Part of a small language model's weights: 139M tokens.
Each number is 500 + 25 x the weight over the matrix's rms, rounded and kept within 0 to 999. Layers, rows and columns count from 0. Numbers have three digits each.

# q: layer 4 attention query, 128x160, rms 0.184, rows 80-117, columns 0-79
# k: layer 4 attention key, 128x160, rms 0.175, rows 80-117, columns 0-79
q80:515447471498509494509499493509483465560492477483499474502541477496487492477511517487518460500517481501442468491532489501486489536520496503501477498505505482511519516520533447512545495557493493462474518488490494496489506457509535452523512490
k80:480533485510505492501475505522514549474511508494482491472469489480546483526483474484478488480474561497505485520490507514520495457489513509499472494498472499489500494458479491467466486493506471547545489488506513485525516530498482509504507465
q81:491503488546459510524529487527521454486496482499510503513461461527496525501537487508535503455464484535524491490507482518525541517472494513503511521503467545481511457480520512507468455478517487466450499499502496471496505491502470507549480500
k81:536501494486530454466488507498472498474501499469474523497508535498488492480503511448510525549517500498509551506465504463475474548512491527491518448514519491546447521522503527465492530493471521508506466468460498514484503513517515509489456538
q82:497514496557551462529515492554514502495495539521533536506498502541518541458491468496515523508515475524545544511490488502502514475486489496518488491519530483510466527509499488518515513529517478489490517483491489521541486494498520502468505508
k82:514500479491498499496502517452499529507511505523538482487492504445519440535487503507529488523533482490452492497530492506497522506506530504550469496487532518489494527520453554502522506506503523492516494527521524504452477493514502476474506484
q83:494485506473566497525468547503515527498516495553488463517507519499487512533531506510485477499540520530544491510467508520505511530492542509507514525486505520481528511481533489507507514517511488492485486522464514514510495496489539472488467530
k83:522516529556438487471483475491498522503485486481534478493466470501518485465496519485516515509512493490454491457507530490491508469503491496505500520517499499485475531505491535520518468494478512501499525518531493481486522494531543531467507511
q84:537479451560460466517486530464481537523486492481525497490507484467517494459497474482529498515510508470528500510513521516470507526456488500484501542479561499508487526461512530481487492562486488555474508529492502533524489474483442534514466496
k84:469482567480529508456463470547488520486500511522517491475493528481467533474504517524526496490509483507472550501507500531479499472468501501529503465514483493496524463508459502515518497464515497494494562466496543484464490533543506485450533510
q85:503558509507511514490533514517533471524535442547484475478517508561496505525521521510476493523558517503521543539542524517492504491485519499483528524465472526479454495499522511444479470467460509507540473529474507483470490537519489477480472536
k85:479491506510449509492490493516477464471485521494515543512537482467467500520483473506506511461493490511482506464502486444544545498531504492525505483506524491544537528520499496525505533549520503513493529509492447550546516483473545507519501513
q86:477496495519541542471552463532482530532520523540517495495475474527482522525535503496489507497515494518470496509536471507524541482536497511499510520471494501510488572490453493538505517503510507508506490493528557489479517515490504523430524497
k86:535516492479488456522484520493535475484500440516510551536498492498476470497465477507509506456474524481523487498451515501508491541482500504488467498516519515476514449495518490488491475514500510485485492500517416510532509506503487456521486486
q87:491475432466468554528519504527488511511487553456483531535501516535551547501529550499494496488517506563542522490514455451516474520525502508479535515520523468513502513498507506503510483514491468495495537535551515493485501520496487534502474462
k87:456516537504491471507483526480511487486549488508517502502489469484487515512449441550506511511476503504476529483516527502484542500507541554531448506478517499498515462485495473539474507494495501516530456483482485524538539488470465503531512523
q88:520536451542527454464526550509495511473540532505531520494470518517510480452514476481538506540540531505514452497497470518508506508509527526465469542511523519489443541473524523510491543551513534477496469523454537516479507461552483512522419508
k88:499466508474539449504497486543490532529477496495466494486542514508492489508475511475499460496467503487506539497491523501489477513488512504522497503504485466525493456563500512533526485492510475533522520519490474521506422519479510500428543489
q89:496491500517514522530493517497531480483519533493507504576457500492508542512454534493479512530494485514519515488493561446497501519485450467523528474511487490517525494510555493544477498483484504520466509482529517518505467530508549502466474430
k89:535459527476514440512462497491504515519455482444516509440528506471494490459500513482535461477524516489464526522484508534458487488481546493512476506487525474485489528477465532489525468500488505496522450488484507517483530476487434480510503569
q90:498467457496448531519514512461503419521499487455474519527478465512512545476530543519512484512492484513497492541579533480514501541492551499487494539524559521535533499444541520476459488491470598499474516488503517489537504516483484506470481516
k90:539511496518528441510502503483529511489517524497550524468509523505496523523483463452522563494516523481491537540481468506486513560519509498523506449550468465495468490541498521511495467509504471514479505488474534542500496484529529512474483503
q91:516482521496490520512506495512544513533470479473506495509511525500495474530525500526495466496510506471493479517515469485542506498473516504488476487546511489502506533482470473550490542502459448482490598506471547497473538468512538464490518487
k91:476499508495482501499480500525514480486528483488500484474495523517527471485483510517538518505530503518527500514500529527456510497538500523503508570469464536533512499536475556477531515508525511544513458464509507468528479546485514550528495482
q92:483466448509469522503486460452506505509501516527425518473520484507534502482469520524491511532494476470510519487506453521530464477535549489494548506469465493516476488476515471496499483486476526471545505507469514511524493527506487532511486481
k92:461522495479495499522542513505511474480514504512509519514474496483516517538470490483509506497472525508508453526545518489479532464499463505517452509520529472500520459486498494517527504518519482519507479490532502466499500502481472488501523515
q93:485516500474482523488539480470475536509487489501514476506533475496512472493482521448512534525498505516498492485506472506504502429495500526498507562506507496513525496507493514574500497485542514502535471518493482478460520541513493478482539503
k93:525509500469526527519480518502526458520513499529461482514475496502480524511485472534457468481497515485489517504516503508511513519537468492510479463446491488498482496526498492475499499497506535483491574521539483476543499469491482485490507495
q94:506472487510460461481486488527538446486526532484488523473483475494486502457514495480534493459518517512518461513475505490519530512517479473510484513479487502531496503472493526526521456520507526519509508464475547492500527466467461503474496475
k94:518473486510539460539504492496498524526482513542540535525520486448495511535473507519486515542475514497473532521479481500495473500487498503486505463504488496481501491515493491477468555499487527496473494498524456497511467477525528512507497489
q95:481493460513542509488539493520544511533494489455508469498514520499482499497464464504477488484513447502524473528505508523490432543516507455505495531451489458493473515508515516468461479508530503498525515487505502454534530452493498474468485507
k95:483522525495534478490491520482487487501498458522512510521511547498518541502537563508508492522490500452458495486508504484467530466480495566482497484516527504484515496504542456516515492490483474489494478518500468525456525550502529517500507472
q96:499495514484511496489480510543501507501483503539497484486543509514472455521507522509513497504524521530455471537539464500458519556454534457517525518521498526506502484512532564502516542463464507513468517469487494537487466474508508465508526516
k96:528482501514500500475490486472460500488542518490511518495512510516522524477526465481517517499519503461515515484466535536526501462513496514487461501482512485506477522507479463519518486512506476502487478533480514496489514540536503524487480505
q97:456480523495523519535545504483517494472485561505535517467492492497495459542501505532490503500490512467527508486496493543491543500488484477514488498493517525480508493470522512484456455513514560485509520489499517455542508504498476485524468518
k97:498537476482467501519474505533495468516511443467478501535491536519505507463457504510512528516490480523497484530518511462496447498509523490504499474513484467529496513505505486516489528478482486507470484516499481500473484474492508505503544490
q98:462505509510458550568529493529539470517491489462481483475473536499520521469508509555491523492493406528509486552500507497514522505504529515524516476506464532472504519480503512540515499485477542504514531480475519425457512510514466483546514539
k98:529503493500492480497506494474481457494475534544512487540478502512504503508514522480537460505488513495499531460560529469532500516524485510485524515560534503550471495528529517474471506511479494523492493487500531510520497505534496537510483474
q99:486460528532499506521497485515499528485465501507499521533486524480499463493477491501512475468516526512541526517489509523515496541459473497485451490506561495522479549502526520511500527512491506491512468501483508576509482518512505527484489503
k99:505516479496531468487493503459519519474524508528498482462517484534487491531534481488513532516504471526483506477530469464466492474540508492524501507505494498474540489501464532492504509482513485488489500491485476464487460480513473491477574516
q100:493534510487492528477515513533464479492495450524480502484495477496503494509490444495498490470507487511474532520472475487463497502507466475503471511488497485510545455498502490519500493492503483489524551512507507468491512517489497525519535489
k100:540470494506502478519487518488518535497487509487508528517485479490484551481522537532520496503483523517552527486533496489533519509514498523520518549478516518429492508542487488480439497538502552478479474520539485552503469466495483448506515495
q101:525513472501535496498522479516512546464505467489497461547536488528507474552527485520474501522512507472460544464465515491470485444509494499513481508483462536515506471531490520498491511440471493494458483541472463474461518485510508526488541504
k101:499534545467470535490509532494475450531508483502476515501531498473473479457467500472498470470506513516516494517492519511502485497521477515490543525498490480478516536502460464521480486511518530463517497519535499497519488501515526488554501521
q102:472490503475457528503530523513494468456509498500486524505518521463518497459481492474472501498483475524482499473529504453523503498507481495489511501539491461507488504455503519517495474505521475494500498471512523479531502517457452526470478481
k102:520491475514518455532508464496499507519480479476513484516464513532503513498535531486533500511555551461433503559521499524474495502485535481573511530525525522511477515567518502499494517477476503526499507485507530525527520475504532449504502493
q103:459467489549495456507506515485500434508533490550542539515474533501497472500453482515532591473527506521533457506486478526512512529460516512498458512574526502505484519514506566533503476572492485525486508501478450500521479499507551472493460526
k103:523502480529538505467480503512511542473530531481522517476533477510483566487536478512526461509483485487493544484528523512504448504467542455535493510475526512491543475532491493538514505501539464442577506541518490531477450504488465538518475474
q104:503508478489496504500520484472526478504453477504514471535486496543459510471473503510532525464489476528462492480494477465536501505549501504495501520462524474458491511513456490468477516469501567506575492489510529484516447508527496519530475510
k104:534466493491550474514508515470452452508492487472497508499508526486532547470498500521465471540483497478493467517503541500495494490517492538470480528488470504507511491475536436497462482508520486472460508492495490527517529511480484486475496462
q105:454483510483488525545501467523512500480561504488462458504503505467475483536501508544497479473522475448505493492464494519524499497559522496510518529507520544467492510459484522496520478465466501458550546519516447510477515477510502418530491497
k105:495529484496479521481487525485520456473442502492480531509500475463497509499500484521478530535459508503501515525522455482474489471477464533500487504492479522517511490486536435498499479538521528496503447519518515481517514513510493557507479459
q106:563473473502516464483519515493485527481516494486524555532538484453517545492536510492530487542508524551508510506525543511484463547523507516511526485507481466500483553501518487536488560478514521545500488492527459530515480473441515520488515475
k106:482508518496529498531502502539515515472509501547519468486491516571505490504476517494538499496521504500506503480498495500484502459468485544500443539493517481463502487514481520490508471506506471472497532496498499530512536487551522524475488500
q107:502593483477498512446450498500468486485462470513501480527501485450495503502512518477485476456505509446510491465481528490525519501476539495495556488492466516496482479476549512521513525518515491518518462501443463465494514547517543508519508488
k107:492466505524473499531531467504531490555494546536497486500480498544527522525527447506495515560480522543497532565504453479534481513541498508488459506527524550542514524516494517525503449467505507470501531531518485465507480495515441485539456497
q108:538500515498458461491496529487505498525491533478469493517497523481482477522496506511519472484459511465505478527495502490521505563517555525536512497450452503497523537517481488509517504475505477496454483519544515511514473477544561542487547453
k108:524463494477488523525513501487506536515511485491537472481529482506514472489507544459467501515509543530514512518538499512463499439544447492457482486501535480436528489471499501495503486494546533488547508458489522450523513523464468467499487534
q109:506460482516488484501478532510461492515527521526469562496560490502528462494498508474514532559508500486478516471508505490497496512499532462484507528528488448474515505488505449525530503534536531507505540517473557539502480495515489447545433495
k109:480519515480499512482528481524532537503513474473513503496482469496491521512471530521514489454506486510495489479476506560502497471527491499528492488446527527511513450522504499518482515479454450526518467508531505498506493517495514546479521444
q110:524504480514503525490499464537522515546507449497494482526505540525486502469498490501489453450523512518506551479511476474526498498483480483552523514510497523469496517509486534517488510527497488497501472475520524517502512526486493519510490529
k110:508528496459482483507479475464487502509488538521473543498500476514517516524519475508497520540482497489504494477495487485487504468530533521517452507485519485549472512515508478486499508483543550466507521581502487501507510507507481466508507493
q111:537505479490498482494504463529516516511499496449446502499513481481510521486498545465494485475509457483509510509447499504514466490532518533508493448504488471484483491493520505504495471500474523502485496537514507503481488536513486535501518474
k111:461482516485510529517468504453503490521459510556519487511484500498469464479485492508494508506505515523462485486520509459488528473532475518473470562493503514519501512496495471500508510491486481499532502472504485494509505468493495454483509490
q112:516525535520494492524484553477525488520546471536537483508470497525483516458550497491486503467467477494480524490483530477525543536517471502518534478454483480526518467491455477522478479521486518472556476472530495479500505479503468436531521509
k112:508514507480458481488529493511480534524458530506445528507513524509520498498509542476444524507518513516528492498506540492478480500511489492487476473500534509460500545490539499473512500489515501473446515526506476497512479501497476510469475490
q113:495471533493501527522442497479512471486529485505489532496523508530498473478504512494468501471483524513501497519498498521496518503464491480529494510530516475528474512530449497522532558530500508506465496465484458532486515532493502505496508500
k113:528521486481503490497534452515475507473477514491509462491486459486495455532463463499500465536510509484510486457476480503484510491517504520513495496461483543484517513475525520504495520470509467497510471513512523465486500488536484500499513505
q114:507509493523509497492486505524504520549511516513509555466524507488513463516530510496542529448502495446496457506516479455490477519528516518496490519514474476488490502473482498494482529495488500437461491511508503486501482514494462498516447475
k114:485469492464504510508486520471491530488523478527488494517508503513519526483501469487458484504528489523521477488485547531480481503529493524510477491505502518497505486508499480502494475484508512506541516521534495482538523490529519523502513524
q115:512515498487521509516476519546481501496547491510513493527518521480490491520513479504509545551498508497507538475534516508526542481507476479470465546489504546485513491512497490514501500525493461494467501506484508510488507547460496479499497528
k115:494508543499511520510496532486487527494497539474496523500490491503538464483464488500512476486540492508530484512471485530475459498465547485504511452496518469535491504516493536478504473481505474510510512486494534522486507478539507494526525523
q116:514464520529545482481473511494521510512497532498538425485490493490460493496477523474489483483500515480476488456509537476486465498442537523532524461488504511523489521513493518512478489571510494491528523471555545473467500490512498487478520498
k116:482535517515483492488518500516484527491499496530475503511465499515502467501548464504500503531496495518505520489484480508457500469535473496548499495505534507473492510475485528512530503451514523431475466520492464468508474475486502494524482464
q117:493494510517502474496484455496484487546543515539529474501508427487516480471517537454529469486522536494513532529528482519474493467488492472499464501534500461484463479483493481501489501516496533515469506504530549517487484452497507496473493532
k117:505490494462534509505517549526527559473518503500474501534471512508484516498487501539478499531488525508475509492499500505495492491497510524487495469470480523517543512525466489483526526505550490499534520506498493542510519523527498484499525484